python train.py --num_hidden_layers=20 --hidden_size=160 --num_attention_heads=5 --intermediate_size=640 --vocab_size=4096 --norm="layernorm" --attn_scale=0.177 --bias="none" --warmup_steps=382 --max_seq_len=256 --train_tokens=115900000 --max_steps=7074 --dataset="wikipedia_en"
Each number is 128 + 32 x the weight over its row's rms, rounded and kept within 0 to 255. Layers, rows and columns count from 0. Numbers have three digits each. The size before them is the row's rms in percent of the matrix's.

# layer 4 MLP up, 640x160, rms 0.0952, rows 425-591, columns 80-119
119:156147067112133190161134061081116112172106144109131151124119133156163096149128132171101072156110169082120103126133107133
119:100171138092051134123126102090134165161138119151130043124120130113157145163161139131057131133102131104125105139139103130
088:100245078127121138108105135107128116161128143155119156118140156127174125067115151127058151121105165081071137155168111103
068:121092080105098121174133148120127102145155150097122076106118137128141116136097066154126143102139130112107177176113145140
108:106154117081084176147166127112138089181105149097114097199140133112135122173150073100141117097174154132119091164138100088
120:117099106146158189087087067104135114165132179094122106120135189141110124156068139153129107121099223105107122116154111108
089:140119157123122102201088168113117095134108132102092152076162125138060128119143112218141120061109122133124158170123145096
103:083119150141112160111133216093152133159199137098084095133140109089153123166076141109134123105137134116114134125177177169
078:098138144144147135153191095127113121133187160097108087147100194130132101134156134144105120131135121111086108190072122091
071:096142122138094063132125133172135100154120150105125155112041121109117130078153148115078113181080136125022166138037153115
108:156155124108117150186151126087209146123094119069116108175132113077089138159158026149094103107130097164129127173161155099
076:077101111087144114148117151098147140193099138071106111140143180124149107146117109204142152105144093108166133181097111104
111:164130089099112135195144154102076134170121144096125137120124161175173077148127125170147054142126112070142115131098070164
126:161190071122124165112143138111135093195163185119110111115114165113161074148112135153095133144100151096106073142121127077
112:086133146105113150120144081168146146101184136135127128141159109105157166112115143116073127137109060145056156133152027136
119:119070134133097183127171147098127039140092158149107092096096150148131038178084168194097127168098151153119115136111091125
108:126174145098141188102135137144121051154137147117102128131091174138102115131140105106129100149147140110100151188172129108
068:103113123099091115174167144128124103168164169096110118161087110127118118122143060114146135121171136117139120132071106158
104:084151124039127125158159153119145120190168171083101104141130181146133091137108090145108129103138160098111133167133122099
092:000177113104131082136134091178135108134167138102055092206108137092070120145134138072086116116121131119103161154131088106
097:078154054125177179102159124128164101167126142118115115166069156108137108172101110114107106132060123088139167111123132082
100:091145132122184099179126128158136081137136176073095083121072132126115130165113161079076149156068114139124135150089127132
085:090113087126131140184140138151102077177043180102140087234098148135102086142104095111106100106141184142133096184135133109
117:134133137086141155133123114140140140136170147139107072220117139153152093141095105118172133119090116118102165106062129084
101:182135057113108172106172117098116101156154113131140121127098100130167042180150084121136160116139137169161135130132101132
076:107136091130116116174144155167084119157155165122101126149137170093079095146132093207180098111157164108114138168121099061
067:109106130160137108161164095132103118165147141097081105128130179111112121094127038163126140128117133129086131173085157120
109:099148152130093128111114121159165133169168160064098095139130131109073146130093113080123062158072167061144160103184143156
109:118168070126082101222191161103149107185160167149102064125137107113136160161169113121075063108106146097173086127161131152
103:125169116086128139132141094138102134138127122164090124153104187161080086176137112160101068131113077099063147195106148104
106:085134105120092173121133123171121105136179167125063106132083144116144059169116089105146123134158105081082150179119095085
111:095164101091151138117151106172177196129202154091099115186135161139192161124077136208159137113114099116064118139104124101
087:109097121060152122110098186081167142201143186118119081147129169097160122164103073148140175126123137095138137202136113105
089:118143123148037117134091135167102122113137128127097056164149096159113135110200170071088100097140132138081110139144186141
098:116155056075088158072132069056219123137130096167117112137137133045133105169120110115095151156137138143152098193139111125
099:159107103138150155161156172110182061158175097094136084117094155146113123136132138104154103189125090077129115130129123127
108:161085163122130152119129138073123092141152128096132109122112112117132087094150089173107062149112106122122078124141099153
093:139112140119115136135123122154074157128137206144120113125162200166180084077103105163124070141092168061117099118190092173
113:149120106069136115163095143158162146134126111109069089117133152157124160118140098152060086133090182066161141126148110124
119:181120132109120163176144119114173106138167181139053097160133192125049112132056129173120082117131076112124117117078069141
120:130140097078143128160132141140200087140178179094089076209098164099127077097133134134111058148068112114130153137110113144
095:105153107102127100132159162110130079160167152107096115201080179117119095168140113134126122138107128058068114144091131103
105:083124107126103140115157126128189095159151156149064074148091146143131085122138164122065132149075119053126153165123076116
108:131139112118142125117148134168089105126162168087083120195096154143122081132103155185114091113154089124090113172051141083
125:143189095130115185136164166094175147164155139048091092171114132097176140140074075138111099129093125109133135124177145137
088:160155061107133105191091160115145154157132160107106101090162117091191074134109152152138145107138101127065133135121177139
106:108102089095107118156136159133134100114189186090112111145165157000103151121142142128147144100170125147065111156084103110
109:070166147108094093117147160184180128152179150115104095102129080079134165156131089125097146097063134119105158118164178124
094:166200082135149142142182109124135081131103195069120153135092138103141148141126105128080116167105153163078088172127118103
120:135128116119112181114139102142090101167188145138060108124083166186132071140124139090115065139127146089084206146118105120
082:059117127118159109154130164127130128181131127052092115176117150170159110122092098218109131077124135095126174166151178073
074:033116092120156106175134156115144057179128216140139137168105098094134143090110128164091113153087131131111115209121104121
105:126147090124082148145202102171168162169176157116131135153135118156188115113075071138119142140066135063132170120189124163
111:086159071106072137109124119198137076168126180121115071137119102078179148139120124146101146167111183085106129167145069102
091:101177124112118123111124149125147125128130190141051088168114173100106125175131108149111105120160161106097091171113153137
092:068155056106138110156173097134122128146189154107131066189138146094151109168151108079150139131157115082113141128106129106
100:104182124087146158086118110076165179102165125174141101137145125107159147147147068185082099145083115123100084175157076086
118:052201098056059151149157091133116153151151139133126086167137170128096130133157121133096144093141127079147115158141134053
100:115138141106133116133166115106128078183110151135098146134123210188141092117096058158105096109085158121102127137156118105
096:110128116099140110154116128089150076199147165085080104166129115095131110119124127127125071108124126124139088158088122103
118:071171136061082179143142098103103147173162122124109085176133174123112114151154139124153122116171122097148100139149077079
102:121089132138124208154105151074111085194139112076104107149134176191150065068135163031135100139167143120135100152119148096
098:116143076103100110144112179154150130120130141126107116063138109061175120131097164051160161160136138138083094129121101077
113:118090165131088146171146148149150167151164175114120055073126115123165112183052155112152137195057107130109127113094105136
095:177145137109146166153156184099118089186115129118096087102111128128125119148124145108165084127135153070146154130170182127
106:119121082095058142155136191058126116138162149145074060118181108011117086146166124145085129110124176113097077177116143115
085:078147110098119108173145169167124123152125180090107102145112150114147151158097090153166135095150154084118115175106136085
095:085103179139148113108091150162120138136131139154084142109149153107103128119106166109137118135151074091129101145133118096
112:101143112128051128112120096125155183188118131146093122111112147116115141148145132115121113130139156078108111157164117100
095:093149104088088135187148111126132061158181185117116108153114185111148106172137095154098143137165175143102113127107129061
104:184110116128140128168075148153131118136078153099113106091170137123168138100131165140102122156114091100096107138095084070
112:118105173124137117115126175147171095109126135069044132198095172129094153118158113098086073098093080051111143110135117125
118:136171141080123163144122159119189074126135143120109103135112155120130122100086169203082146144172071107080077189078091072
108:071165084074123126161150122116160112152172155118077084149145159137139108181116077131107113144114156058129089178163142089
101:103214109114123116139124087164114089130131186130128124173121194138130095114156099101079091145165147080104130188144176101
106:110163129096134190120157112158114079158186155099094118170092137102136082177134102113130120147148110098081160143085094123
103:153093089110151209177127095105083098194123183106105060120114137137154091121151159121167104100092127130109111100129158131
103:143127166126123137132152164125129059140166132088114128114088109178096097131109119139163128176186081154128131174038145111
099:084194069092126173167152192094139114203124170074062089141149141101146116171048102132084133075136154123129070179144142090
111:162120117105115138150139115153085076189111120126105125167102168141097092201122105101090120167090124117099120146094105141
063:146117131092091096166143159117085077183113125103104117097127137103102117102152031144101136122193179121136175171104160122
095:104107133106069138157184101171107080148107155127154145145076139146134113079096096125086150108083155132149131136144104107
076:066126125106169106165125145147128098146170162117103132157075133115112108107101139142109124117138140111101087155071159038
095:080171096086079124106154126138137121143168150120103111162127131113153121154069078136133152183123156068109145166151118108
117:135170102091130174131157111120128092154134141142083120188087130115141114176129077113103126110119153109105142095103116087
104:105204122077120129103130132081181156178187141084102086158107156106166100140114079138106112146084156063079121215166094086
088:066152111073122159145121088130180177155172153182112119092148178119172112164099132144103115127154111143075145139121116142
114:112185109121060104173134116156134100181165174098088117174081124127141066121122133109148113103146097101126169139074127081
097:109171129094128146158157167109133134150151131083083104161115194090116126174123090133117129093156146100130117144125162092
099:154147132096092127136190109081144126100179149082125067165125103166147111123188109179129140136109109178092140187083172083
109:106158091101151184087156157167134122135123138085128099113127147101117129203141159069158136184142121085112156129142178069
104:172118112143088180167180185104127069093120134097128111142127125115105114086117131140105121095138075055136093152126131117
089:124129123078094121150107163133118123154153158106112121137146128121156087126138045161112135137142116092120130164087124099
101:107188146075130119149164142121144099179104133086111106181116166087102112140123088100098111068140126120143126173181120093
072:154154101142142107153142151182087105144170126121129089115128176092086117108136110191164109145136168084121114133134102110
092:123123103183121175120106177088103023197108166105076132142161165174144109120093139130111067118138214145113076126175174131
098:099118120071118119178166156092155138132101165103104136222107194103126074166076085092163120134148117120151113121116148107
072:102115105121132150164169115096167138152105176097098113128131191098110117117168068167128111104153170069112153170119149102
113:088108151103071131074141068138158167168154119179145116138142117095153070141128106138078146128153191074151094150144062134
107:138129141090117159124094147135179090139129125140056067204072142166153074134112163148112081160115077113109119191102087146
099:068131083154120158125141115080111149200174144122108142165161097101143077121091089066133151110142175113151108125173102119
093:103115143128111160129148100105134096175176173087131091139137214156160096158067087130133118091125152101118115178129118090
096:087105137103184148091154125144187124080134122110146127142107166088120146161177061140112138125095088153150142237127104100
093:122130102087107111104144172082193113120185112180114046097127102127123087178202176121191148119145150098162137158087100136
111:137186140108169104136131195079143131214152160113117122152116119118127151129127022170078077093089152133131156171158130120
139:134135119096109164092133090103119094137133096129124069134146121151156109129121147142118160150096076114148130126149130056
102:084188094107170115105112141151086159219128200165078125141106149107175116097107106106114144143126193104084137108126130062
064:111104094161124085113113099148110094143132175137172122072076102131128097155131157121118115211152121157139138123099117089
117:097153086121073175136155109103150190200108143161118049083120136148118044205155131098131130111082147100078143140181088136
092:136150121092109160101126107152091171125165122164161063133113156109123118151160153097120153157147124146103135128119083061
076:106134112139146129125147096094074158172145152159120121176142176182179083105131098126133109135149120108105125167095095070
108:068146118114162153110152126143117076152118145085072104161117134147109088116125110112076112122073161073130150172180158101
104:060141170088078128113113101116155125144183148125103112174066117148126131119151134125130131111078087126086090165099119087
098:098119129120128146145152156146160117162167170091082070150155206089139097143087050132155118116146146104113125208129122084
079:112105141125130084132069096134124104114112161136124159095004142132136125146159121132079106183089088153056108158085105104
129:111184061119088185147167148137135132119146224136110095156130107064198159159108153149106154169149122142148070118091102073
101:165116146127137157089154116164156148136176110158121128193094156137111097167078135108121145137167097112113154122115120091
086:054138113113139171079119112158131120150145158109125089128131127170169124170085157136126078124089139056126170116171114171
085:160114123104132164106140113083123096122154128136093113090171176100134159119107124123127166193161137184142091160142077121
096:107178115098143172163183118095143093132142162111126109166115153131093113195127049144106137100117150095145105127120111066
071:117112154042127201123153136161148120105140124111158111140182171135120123136120121095099198108176127143158110097154133083
111:109075160139117148152162137160137115156113167081128076076139136137109112176112137100151115193141103090136179123156134143
111:165133131116142179198189170103167143109101101069156069112110122178159112124156097155069107137069097087162156109172167156
102:164155120107036175212192059093134110090178136149156105148115109118119084107150086196117138081106111155091166175104112125
095:127123153072141124136146078176149127099110103170132121169070119125118109112117118143142145137151089097120145151098093073
126:167193049114058122111140158124110110151162179126125133135129137108208088132131109130129152185162156135124119148155094125
072:128074107142157126179120148112096094190123159178125065145118141105128133148142119151134155121142108120147119153102111121
102:110110154135177160077118130123117148113144117145133128149094144128110135122147123184125137094155079141105114156127171050
086:071101104107122151106147131149130080143193142110078052141149165110136124189107128124137154151109190085110125135153089104
101:091141139115121157082210105206189107115134167143107114186114153088149148141107084137109196163120114138133155149168060127
094:109142137148170096107057187193094125140133111102104154104143167141212136103068105122115111105079092064085140115114146121
108:142146109084157139140154132088160154116157131050134085108131111143178075108152066156099120174072102107134192155180142131
099:119155130077115092137158141126114078157152180124124140187103156122096108164103128153126124099131148127075119147132157069
086:100118119122149170108154112151120123183126113139098132071161133175155086127109097141148127133120209103132147152185131128
097:119149144094116091142190110163164125157160104084139120160110150116131122165098082184085161084105143163121162164092123113
104:068139130055139117104163093153149168112167115113144111093130124139178163172171089116104149165111137033089164127129125121
102:138147128128164129167158132072086097157077167137103129193087146097085045146111114115133127112093165146134109134141117162
116:105216063117129153115129097116150156121185181142127076103141100128175078143133135146104155092100126136068083159092142106
095:131106158124112156078125167131162148130205206129097114169108194078095134090062120151118114130122101147128145144105102087
082:128130103129150099152161133131110078132180137124083119111117112061115123128174133166127119141185190037152085144090120110
097:065180104114194144125105166137096145202134142092094111165140123180123160127135114117111078065134138055079124148145148096
080:104119109118114099160124134103108097161148146090136100119150126139132070177139080130137128130153164066139143141089118063
071:108090099122120119156154087132120123151141160108125128147129179168073113115120117157106080101166164192036153184101134129
110:153133090139135173197142185123190070137160157121137143114101141088132127144062100162146118108145130145146107142051164110
090:065118107096103124144143133097202105084192140138098114151116224121086115105117171066155158103136120107062132155128125072
100:148119143119136186153163169130191117129143114085118051121127136135151145147110125167142090145096069099160126113131113122
092:145192081152175186121205149153186164107087159106175156158080127150198123102127083123073143128082140140079132172141132099
069:117124121101126123124159103123097124146175192122109140134105129132050081136146098158142070138187143123102106181156134138
101:093189080126125139158105184161155108147121163147105114097129194110123131176112151059079095127096157126105046118083134118
100:153124135119137174128122112086109039106095119114145157119078209114078093180124117129131098129158113137111121197142094113
092:108109103111092098158171169140116100157140204106144082152119151075177148143116135151175160128119160089115086151110132075
100:139145129117111190164135152066128090167134139086114079146161157120151070091091106125095091082141154065145126139185154143
097:095125114085152141111128116121104112170169130089081148166066181105142108167118109138149134137151152082099130151100107049
095:069138089101132166179162119106189118180153179084094136129139185109150093124078119105160122153119194115087128171149138075
093:125125117113107137090137140162152130111187127172142092140143150132168117096106141115155165142138080107083161099144089147
107:109116053114132112159133106134087109195168160134067106150076103143122123150120155098079083152154105126103145141069115122
119:147119129109043145143158131181095142143131144137095147144118099055148136096100121091162188122095097123095119089105096094
095:152097149095136155178103185102143035176111110081142083084096105164086100129172127071148091147169137098119092122096142101
085:102113127120154150164140125111118073152163158113099077109132144124140102119120097165114130128161138105113098151126079123
103:086142085127110139167150135142129074194136159118125073182105166139131092147128087108078102139131185065075167151140109128
115:158108123098091152102183132137156111183190166116145103137104095048188119122126064221110138163141126139076069134090083091
070:107112169078143178090096114139134166127104111109127148166174164135106139175107103120072104090136131107084157109145167175
107:000133127118141210113146079166140150155143153114169102110103166143145114108107108056114152110110160137121135152110119114
110:118139114126086132124153115215108146125102143090162118133104112121176139115127098109118144112069132123090164123145088146
107:137141101126138131123158118127149117147126123160155124118056127161168110133093092167119148138120126117133110161087128115
084:075119134127089106170170136155100095160152181130115139150123177126105069132171123199134113108164179091111099173100124106
094:172109051124150143193109169131132155144148112164093056123113119087106115144151137110194088132147129136124099136098162101
# layer 4 MLP down (transposed), 640x160, rms 0.0674, rows 425-591, columns 80-119
113:137157112116107094152029092092135111196167118113151149141134118075138110134136118059086169110096107140153178184125085095
114:081136105076058124145136134161124150157147126134085095175154155090140175172144101080174100160123151096130151156103111156
097:145141136077197130119118107143127146108072127124107127161145156171089075056142184119139076096094195129132109152090108138
093:095128117122090146197177134141141107185124165106114103132123139140115117121127095172110099093127114098099145167121121145
086:123119108135110144129182173124163103160193120111121115098149127140167123169132143100129121130126148097104145172110088123
125:100095114170161164104106125117170087156146123178129074172087068135093069101139172099202113096099149136161115050131123117
102:127116133122107122091118045169155137083154156156138110159076053125214151136125142091102112152107111157160087089151120140
114:131101140140162090146111111151135094091094095146026147164136126071086178106170107117118138126117119119099184150060112143
089:084103091137111179162171122148153132202091171124115107133136098111109145118127101138119142125110101113109125162099108132
081:167135122116149145135115096126116079152108140103115122187137109126102114094086153135105100128131146123129117141157128110
109:141079094108170136164079129098122109106154174168138128115106111107162073106173111083213134060091153152103171097113190178
104:097144149095102142159165125135154115222155144118074110093130121131097111147098083129121159123134101109095135143112138125
109:149061133157184113076106127136134141109126116145131152166147097102116118118100125097166143088105158094181151049107138206
108:184134070106126180169131084118128078177155169171094140115169138068164115131107134164139119147155133123110118085119121109
132:179091171119157098118128102144099171108107150163112116158126125158142135106120132155137081118107191171102110178148145074
122:087136066127090128204076106128123114096077102190110120145114138145131125075125159200127090110167158143148101110148114127
125:142155186125050049126068164125134173145139103140155154103141155155142141132157127202158131166134052184149124060124109109
092:104144155125107138152194132131161113179156165128068087140143119140110121143135091159121117111130119100105148161111126119
078:139113141106093101113139122176216082189129155168075138070125105135154123111114146129104124144157168074090123123202148179
097:111164110172110117136118108140124101106155083101154118184116139096127180118111109099065086127199148140131096112151167124
094:116103119143168091122112158107113097166085087090191155156100109140177128116145080073130198114138095087083125106178127125
092:115122168137179063148162184141129182123158146124110129101079120115099147148100142137116068150122122071133212134136156109
091:114162086148134153164171172148120075149120151122062107135138162136164091164100138094111132098104111113116190193103100101
127:164091128177135087090115130142075137123127145145162111086147100123106149145188101152060106172101110137174116149136133133
089:144113172079171169160112092199107133155142120071116076144150122111126120137126079128109118100135085151068103108097094115
095:106143123126085130151181118118145109165141175158102143128152113157126161103100089135143107094169082093111124126131142150
090:114135117118107138170166103136140101184126166130080113146114149126128101122097084166116131118134120094104133158104097154
112:073120140105077133191138161130184085129163140150085131113129094110082178101144130055169116155163107130125151115079161125
103:130141170102138125066114121107160201121125100102100177180157119142162167148131146089145086178135097177135168127123077091
107:082112142181101123126100162167161090133169144128124105145089158170173150075195114069165124125119056103112144122133086154
112:168146058184109079100085154126142111117174123128146146122051092146105188122126118171100124139172069136147090087181084124
110:145033108129158146130156136109166110170176134126140118141118102104111133111142134153130076157110115141122096120203137111
103:097138183078103153177167087161136098179149132108121167103128092129087103172139104125123157152092077100122176122145124124
089:140115146059077105126108124091070158105098107138145118075130157124098148092084134192155112156151106125126148101181091090
100:141070099173174105125124103098136115148083172097137139069154146238165147161164085169101131110105161117097110105136159146
110:080124124162141119163095182130104133117096078150110133128146187113105111114161082182121124092153128031092097150114123126
105:119148131126126131102138099132107091161166065133057139126127139129109074168137103171106128092058114103087113162103094174
103:101103110092095106150151114109159156136103159177129077097144119134088114147119145158177188104192128151172096097123112102
116:148131099124180145155086183175139140093116104147110085088123097148146184078132154200135095164047112074115158131212117125
114:120118130083085093169104155084119084175076153171097156164135106131075088077107107148137167116064129094067149068120094141
084:115143155117119106140075137130123099175133120078052131121160083128099172110143130139139117109098176138118130167105110176
091:170180150095121091103144093152105079109140101165131158133124138169149136131165104153107104124145176153164134113153157120
102:099126090107115116131129185033123110086177104193137097085134103123158103121155150120130127120140119124086124142087110186
098:168128155184120060123138156096145097130132096130135139096116034165141151085199111086168155176141080061108106183153103128
123:106156127133134115146094116101151107132103128105116067133106162089136073163069116172103141141170107113183159119061109087
087:143106153143106111082184161103134174112177135101134156158061088159167199173147115118115167151151110123116144091128099090
119:137094132123204117175138107124101127087119159106126111114134140151151196106145063083154134158163122122164100140150135147
108:148073090161100036182160145165105129079167114123068159087122103108155136099088095101135119190136211110155143101115107154
084:094129107134137131127112079104097119095131132167082137131132113082173090144135123146133185038117118124118113100107113094
107:126171111127150149115138138134136075098144189119127114148064110172160094125126093115133100138146081119106143110134045154
106:055135118120124116124161121149148092204122183141067113119130100142114169121139103123136118136119102066148192120139113124
088:169117122146106209142180085101123132123150139131144118172181099148108156190110137149141150107112161116180149143081140089
115:121103103095163091106177105104115170160044101143107184092118186191163156122173106166158105149152161147071159092140136128
085:145120131132097112063181086131072133136099114128128079130163137101123061123131165127096122140176115105095089158105136091
082:125093116114084144148111175146125108153110066149100152156178142134137095187188089107085143139104145110104175104174102169
099:174161102090100126180143154122150086188106148126094141130158139153148060158103118107114165153155123070030114108105152131
095:126141142129094138147127136171140140129154115117129117149095142087123117132074051139087138149185136092054108164107120163
118:164142096152167121155140137088085102132156145074099153144122148158128103145144083095126123093091089107059144173137152175
099:132140088194142123117166136150146086149091147137068142146120129110084125147121112048086146136129132080122138145148146105
064:166137176199121110192120149145157098130139162127120145127105178153185127125158115127155126163053114135120193088144144135
092:126139112150142105095154109091074112164124125082091134125131122128105094133139118061100104083125115064107095141132128175
105:116146127142141151145119155178129153126047070147148113092092133153128162083128139113140152110125131085089158149072081147
094:135129152130135085116169108165100128089155138151116108100132137144132089155130119074175099139158103129150074110117135140
115:147152137094109103171193116196138122135185111167096164122110077121133136101126130157114137160142178092164156082102142155
112:125070138114131153112159109142105127101116123183128177133157145133078170104163133149130131108169106114126111140038114143
104:140083167232218093112139145096088132144131138113139191133117129168110148144122074132173131159130160065158180122183161077
097:136151147093106134195128122110156128172131149106089122103170156157142084118118085158148157115112127107117165112132093165
102:104120160108117115144071118153117098117119106165148115144143156117118150145097163169108156105111133136119132119131084079
132:155150058108106168093125142123124120112104145197072105134064138135165153102099184130146138174165135044130155118148113070
092:170120110104122138135163149078159160158115112132124092116158115134160072161124079076087133098129076072072168106109107158
099:079087068134089095135146147133081121134133202127089171087154114146121169169146091127158148170145076110114066134127106150
103:123070129125101098119099122138167110121133132117119130130149116102110093203144184110164062132149170091112187087096122161
100:120156157112165147079149109119155166129131140150107151078126104171147151070138177156113120121092106086122094152137077145
074:136169155089117150137072137134147069066160100120131174180167126147143152086155127138185133155044112085121163115155146069
098:124138079145152135119160107171117065197112152129153111088157109175133137125117148114102140132112131097095139155132131136
121:149117120197100041113115153121143165094149126175146143092106145122131168139184124150117108145155108133179071111198141146
096:153137118085119150186060113183157126147119093176139075177122142082094165119124109083137141129131199125119158115070160149
105:157123129155126191086150155156168127129142110114158128147134105082115090135194187190132161133110124065122167133140106148
078:056156167060076134172132123114127131119148127146140108077181141091097146151171161139152176120161142088121123108165108122
108:062160162096108100160101192150150142069212161089172112107117170122150143156199123087126110177106031130150169109133122112
095:096149114121090141176177132128128102178103161107089118116128143132120140124123088178126114100145113101095146149105121132
064:125098112115086107116081151131118080152058181125094143115154176146125191079171089114140154117099116082144103115114089147
075:080138123138078146166128134127139147114151140097095137131166119152078139160085194140118096125060173153175135187131150102
068:184177155144130082172145141155132101137169144058115136091136097120137123157148072144111068148132112120078155151115128086
120:107123117135146047114103110138118160153077162153119113094089103105181114127190140106105141164121142128151085176113178120
083:174149155100115089122119155071170159140172120096155089213096094137167106141113177117099104056159180095149139162103120165
102:137136171171073115123072125137109114138131118137098118104155104166152160104102132108075160101136163117140101131132121114
097:119119128149147142135094126159158089088115084126087090091070194121163119137156049109136142177117067062148074135149091172
089:107136086100155126166158118098190110158100127085084141086106118164142143134145131112151086123120115088097137181133122159
099:146086129143066188141232136108147093154184152159095115146123151133200097185107078150094084115177114115091113118120122119
098:113106097114148115147143162071058147116101164160109104088123204114138139132131181104123145112188133119142091122096104135
103:154174158106127140105167151104151154106099172083120122059163080114145193112067158098097126211149139104139113098104114173
075:145129088158152135129138158124144123172108164122092148115152137153120108111101124155142104134181136094115157188091131136
089:070118142124156149118184134139164081171164120133130120093146136125154155117151128112101096107114115091141139178182094107
093:092134108128103150164159127121149114145141171135102106118132133155129119112104078146111127118122104078074133127095102147
089:114131129137139134129128164100112161084100093198106082095092159141087121111191133190101129106124124117095127093043151102
085:116113121150120038198155129112148129181107128127070108130115122149150138102185144133112078123196085127115188083088116094
090:106127092118093148159179131125144103201115164110096089120126153129115131112125095167114097124108126097112151180131125116
118:172128152096119117095149048147119114119160097169129076123149092091118143116110066130117148190130145123094114131113123069
087:126053146114162135148098113164145098170077127120161110111134138146049076150172161110130133132085135152143109157098110131
101:110115117068141105131128132138120101100081111157105119135120126121135142080169147153124186131187112117161122117109098116
093:137131130112138125158147115096167112171125108135103087116119086145151111100140105140101127124128090058084128109140095165
108:133134145128167153110151105105087100110162120120155164089204085182123104137111160096188093093076122154116176113143145179
108:170143132102143136121080067094089111142142130131117127101146147156184134084096103151072129059148161126107090109110140200
097:124123068167106149065089141164120133061185081190185089149136124148119095175137157117119122161106081129104144115130073212
145:190120118098171137143156115138140105119125217099073116122145134158122122118113164124137136095075099098112072159096089127
099:089164084113168181031159108133141104114072129148168144195081114014113126125166171146123090128115143146152119109160089132
086:154162099084130142111090102069127125152057146089101114169175124142133062083084134109159160129157131085137148110177194137
114:090188133066112125089119099116148105089131163120136218062139108160133163103100118132142110155155149153164098107143126144
099:141137167167156091118113114123154106091142103075096143125100121145135125132164097167198122128103083159156120145113174171
079:131116125114128146161126086133119081197099168133109099150077134151123106131138070150106145140103151077056119134103120100
101:165104140120125120134092118113097177161147128147074142157160138124106158142128069116154099086148114101152156052127172163
086:069137140110135191089160144154107079107174168127207148157118102152102141104183106098113166136131137083102122121112104126
082:130110157143164116144151124174166097135144112132062108097115106179090080128177125104132102131102121067104168094103167191
094:138117199129124166159145113120096135118104106104142165136203136187089107145072089169160153103065110122143143172109124128
137:157049108113101123118117106120109149133099106111143092132082102094060109104086084118172054050107114135220109101167084130
108:161207095141149116116162145170118115102112120095159162039113102164160108112092106159105082131129159151097060157155133105
070:142058106119070097131137112113160135160134141070104135052114119105048180147155107161082153161148146113083147141088148093
080:114128155101142163139159117057101157177118157150060130064120073186138145162123116164168102101172183169096119072147130140
092:165142087106167156126180152138146118111093129154115113118118119135079122127113099134135168068119160073117105097120167144
117:174088122086117112136101107104096142184130116142100173096088090127074111126139136126151088129124173169118096167060159141
110:098125118082052135092193126170150095154144143168141123141137136170101112157075113117113114057186164092154132122058173094
128:105118183136128110114137140159115139113117095111096119155123179100087109090113141092130204139111112155202144080151098113
097:193130136097069165111146123095114149136108175164135105133090097184111133094208148136090153118157181108131133121126183127
112:169103109147152158156058125117169142090127130162173106151122115107106075090140189113158124149088169161107151114115161144
130:137141207060113174139111142190125110143175116147135146141132102171122169138200078092135122126112177143096166085113120111
106:103145102135103146170170134120137103215101149138076147164117126135116140119119105123152121120105120081101157179103134135
101:154108099086107097150130161175169075154123135135158120070138113055140120182110122112177159135140131162145152150138126158
095:135153143123136112177145084101154101163053170130054130115176109173124112128149103131106170095136090068133131103115128161
095:097103123133170156044162156152134107133079111112185163145061129098113146086076084123171158164087203113132127169178070109
082:131107095178114167186119158112107140110102120110087184089127142127081201101093122156136157115170083159058082116115119118
122:164100134108095134165121126107092141168113136111096090090135105142145164077083138101095071128117100191113134128159143148
083:093128102089123130149164143146158087161129122105039122144159096137087141174157130150133184143114101137113133153130047058
070:116085105114137114110132116176140145080093164155122126148088126148104112115143129146150094130163083106124120155130105111
107:070150143135111170132156144128174154183132170070119098155113113164102141154168091165134124120067143115075157118097094147
103:084108101173196098116097158097132177112090116084150083174111055096133047110150141178156099145128170142096133109094151129
096:122109126178152140137117121136112156094091143134149075068116134112155163116104122104130186129190089184085110105111148094
122:069159137176123106101097117117121136144161096172052124130110111120141123175131108143167185144160119125127095147159126122
097:104105120128142095147168101113202110175197169108113146084133042127073096088120128166060105071170084082123132091076111147
109:119188090092109142178156136100153090169142173106125097174115119182137140108113091120120102108125118092092135145137146139
094:114124116068139140137136089094104137141120197129108181138104130110091198137175121131134042118128166143114114120152078107
101:071182121128107164183170129104135085206122172130072152156144136118137113106112078139136098117095124099104124149123133140
099:078136140114119137146166146173115119163152171116106105172127161136121118121092099152105100106158097107083162140135099116
113:129094092212096115104140155123114109086169130082136112108186068099130110112164113225147110142138092096153166111133118038
083:169106133075190165161118133122108076128126126133120166131090114156182170121140111061153167124171105159174110093165122142
103:092148162121088104153152160115122081109073105110156154104155179128117117083160116088056145056155106077146131065126121164
093:110101118127097097129018144102102062139144095160173143176120154116134193115138184150144183120124130144118158069199118176
098:099114094121102149176171121149110100180123148126110137149128157135113122123123090136111108102118107097084161172118105127
088:096165167109119136158150143156113129131138179126094090120113047119199124139099086134174123076101148117164126089157126116
092:127124086093165101189121090049158122161118140126083132121161097134125138144128097145197116108121083123138158146161121091
089:172114093092118154147138159136208108113134169143077110132171113131149095140207105210165175140147137116138110122119158169
093:115150081064174118188113124110122152154056094128166132115109139091155115105156123170157107079141128133110209145056133096
102:123132107100128145133168090118191095146099127165073145135174068216140151112105093101119116158123104064108115103130156178
062:145123124086100118153155134110147115195135083073138118167183105157132112162149086125085145179157068086106113112103084124
118:140127156163105115136128152128122116145090146114079178100145083100097146101153102128061142151120132166121099192097154129
105:117103141142137094126102179166161107096145117127157094134048174145131129104172058073122144159139075103130115132182093188
125:170135150177061151097152107127125132097118064125175098093121181158095154136146099098158151090123101119129120149138158178
100:123114122075132089114107122147177136084198092123136185139169197147132176085133104092100108134103114061108116180089110119
105:110140121103095126161154114133138116172131172113058118133131112143136142144140085128101126127092129096133156134141123169
084:090138168138090107115078098113120139119179169116084118113089202173151097112160105175173107156089052125148141115208092123
122:105156215104147156160099155173142152110156100121106122126100146219079178094159118125146114127064155099096146130148153106
096:187104075132109106123115099098107158177094154121129118127125132138090112110117138111133093109131150149114110182123145074
102:114053192119104160076149118135138153208135209057139120113099117111129118086112126088097117109151102079092126114138105089
110:026204128172180147133117202159141182095142124152148168189146108107093166098083174080186163121121138121141110121125156154
101:169093153154185127104122189112127140106164125124126125137094188165106185145109139108133087089190076131071151128143121170
096:094136088088085123181180122132157121193120139122111133106131131127121151146128105136123138123100082106127124187119118143
081:124130147134157129058117094135163153094150140122131136085118127150136175146111085109158089169089142129114106115102065111